Each number is 500 + 50 x the weight over its row's rms, rounded and kept within 0 to 999. Layers, rows and columns count from 0. Numbers have three digits each. The size before them is the row's rms in percent of the matrix's.

# layer 4 MLP down (transposed), 256x96, rms 0.418, rows 35-44, columns 0-95
100:522472466485546517488509490547516374553463436486502457424553518430475606467456464502501485516502513462451459471439465554503496520585525497390481545508501566504476374499437538507478505437457495500531570471498513492522463563473447550520329373511522551406477501532583387483447451498481540509
101:576527496507470538415443488512485492471516536475436480467390499547473470563490571521457404550439426481511520544501536508434500524515494478514535543594402584445432518590539540476602564532542390416465552537409528474456521380522463519468570544525505568471504450485523421446478538462445514462
104:491474585493560546537424579494463470536545565505512519556544545484415540406451503436517588513478496536520484506374420457434508495526534500430574492513511388520527531447530522614525418543508532519601422437485461437477438457475441585518457511525510519516553502459450529540593427519556532541
113:473553577567554558518473536503439414496485550485416461402614476414459518545434411454445510511541501449458581540525437569440483512568522493551560517385586549535483487550523503425471527524497511490428516554503538505439451519527437474567479492438505478558496587440564507517402472524423499523
084:601469457481466537597518473463449512412489600511513418467461495471497485450498491515501465434471530456522523479521485506448585514421499450551569492534563529534514403531575559463532609524460542534552483521453485459461510493542474542582482589403468510631484487548487525483587526610440473598
099:497459538476532548482468552514572493547492488522531547570526510437523495658516487510428520555444541497498585487444475469491467436514553508496539494434584509510517476530530469434431540538548538493548566498454521463536448461503472470519413369580478444325525437537624494507452426465501519485
101:535493465421429538454497475486494530500555530527508576529469583484434442482569604440601507449559504591599493555556514547397499509426442525464549521592474584553492515523495408528575472570521543567604471481505471499514419568471539540502556559534474539479505557567562537494451450472490508544
103:578442588493446434568582509520512523483403460419537542462520371580420488469529455539540527507445562574583438437482485477516476564526535518598539508562554462482484527514436435549475459553563406453469506464488524526485538535433495510523489451424542488464494502463487526482578481389552535414
097:469505457519500508477484597437542536574532425480505529361475479524465520433450492507487548559456524548452450504530439476503475575497459508599514482529442470445524502510580486464470492435466543481550556453497532552532493563504492452466359378492506466554452422482649553506447524536477616487
091:519562654480450455540540531510462517436542533412517547622468523505483465473499531422545430496475466520457467572517500458433468433441475493410518505500520552424517449604459532540569480552463414438523559595495529492462538580548514490497627519469454454542567459520520460441429483469490469498
# layer 4 MLP gate, 256x96, rms 0.485, rows 36-45, columns 0-95
106:479545473531550527562510530456476555477504490471557516560544463496531525409507514408424504540513448518607569558510436558469470458519477487494577534499451432495471450523586519480462568397529400470473448442500496576509444420549423492423553565518572526582548528446562372501529539559494518579
099:519487447431452485422572437497434501507422485499442519531542515435512510445598473461463503496504468535477564569519492469517512528424529452421464493383546513579495468547535470473597641483506565470524525587538507529404456520508519442464562416541504534453398481536529605521566491531556453556
104:574440529420595515494523488542419478479522557445479484446518520479518621454489538489341449463465447399606525534637528520504526482512488517492542493495526528497416452552557441520414522510484536547550462623489468486461486481507488445482479483474541500383502532506484540436394494496518520496
100:564456505453515445490548418552502564565512520465553482543493476527627499486376557514470456413476491467431528526401527424550487483505449389506531528462400533522531457467478574507560545445538455483516422472541615505489513399564498471492419433466533428535532448504547460526480511537458427531
108:508506422549503505504441471446507425473577513479494574503461483445518560393414479508533489581494525485556417469511552494505502487535434437456534420476531529542567505575495584546493512467526553511508478499625448456455521394521491472496568462486519605469425486519515626438560471569401566564
103:456515441425519543477498537564486445528497613457432434572532521504470560544560599482444521463521508546501552525535431436538537502507489484496451412499532460415553484548529469509491448538337584557492539502414564466545501520462554549577492478506523514475462464436428574481573519543432437593
102:438516532366468504527567487518504442545494616468474531553481484563511532538527417482564428504548472553507400468524515502492435617435604497454559537526483513469485465579396527575419486425543453547419501533535546512502509513465431424561542534519536519525484494471436566520565496473601471510
082:521543475510496578523449612438476463485508510426557571414519431501409487491502455501461501460505471587428491490533541472529524527590467535518484395582511446531529419460487571456512529460462483460587552557549474536547527639463522477546412410467503500567468453561583534436538549498487572512
093:498574515428495448474481533451458538488441649563589479481441534449425536478408546575573458593506593531508461505543459499448477505507562472443565557499538528497490445500508552505407567519484477531668497474465487430413472501461534505482447554515520449538558482589472469503498546537548486512
095:459545607509525439502515422594456501431479482449547428469477528523565457507535443361487513548445504489456435512580559487498470481444547527518593525447492437498480527639629503495490498496483486522464529523528485520446465450540531482469477517463536480414436515441525462535406576515558541618
# layer 4 MLP up, 256x96, rms 0.48, rows 36-44, columns 0-95
103:551531515533445530421434560486562620434449459534521562463554440447535493533448407599418457481541505563556531557536542513543454472531525441437538494599404502470556449482474537470506528541462374486593506550516548445459522495522451462448479488392463491514519482562537508541464453445489557443
106:441523431558466543559490490470449536557517540509528554467520509573551496420512533575467497451598513449525638449553464516497429602508489497522505498461480500508593602498448472465494512565493467452478510433535532453601485480459564478464456523481499371546490496467542476388417512605530435565
112:417461540503612510520484466517484477459514508508430554584530536573478568508430488497554474492479447433427503543487495513502383553377554469431479484499468481484457490500507517578388583539481509556513480501554481622525519407460519485519515552476547629482555543481471504407443510561512407467
095:491558409501470440479468529464503520602493492508548521495497613499558493456486455472547569511451527444466542458594525550437493436473548517548463545488441469518432493556443465520575476491590417517514509484501472521391567420449392520444530498384606457550459506480630498523553450508508499535
104:532504477505522526531624497564523493393517465453499591515500488599493415501422453562492464537382442561440471486461489466420435440488582477457500438529479514457548485542611503539462499430536539522543499554489553406542498520598576564480409507573521524542526511539499572539498431469491508561
103:491486505562514516488456509438487395528568407487504395541435561565402477554486544468570480504435449504439517455496527569554542556467525540556498466432542525491468416458423592458580523461515541414449423533459507430463479486535388572479440506460436538442564475441452476475540478514426470481
101:546467502468484588451463459493457452453460405476488481617484400571544484450527472547492519476533520452514424472456481427497545476542613467516527577557538479474593519523532497476450396516585457479487458561481425562512455522482503556500458562403433525508422481453452584545546554450549541405
093:529403534511502533507482485528489556469540478491475503565440471477605552561449499473480445409601511521494438504477453472427536374428549457487525493522489534587493512435478559516489499501529510568496475530485540560478554415427435410555557596460427538470436546426448536605459465474530427578
086:463488514459482540452433546529448498567560539543550595465537464461515515485488433399494557556516505459528520455491465458562449497522397507491404389438518500509600530551638487508518546568520508475445447463431467476517439523540522465417530546428453406531462484579601505500509552498570427502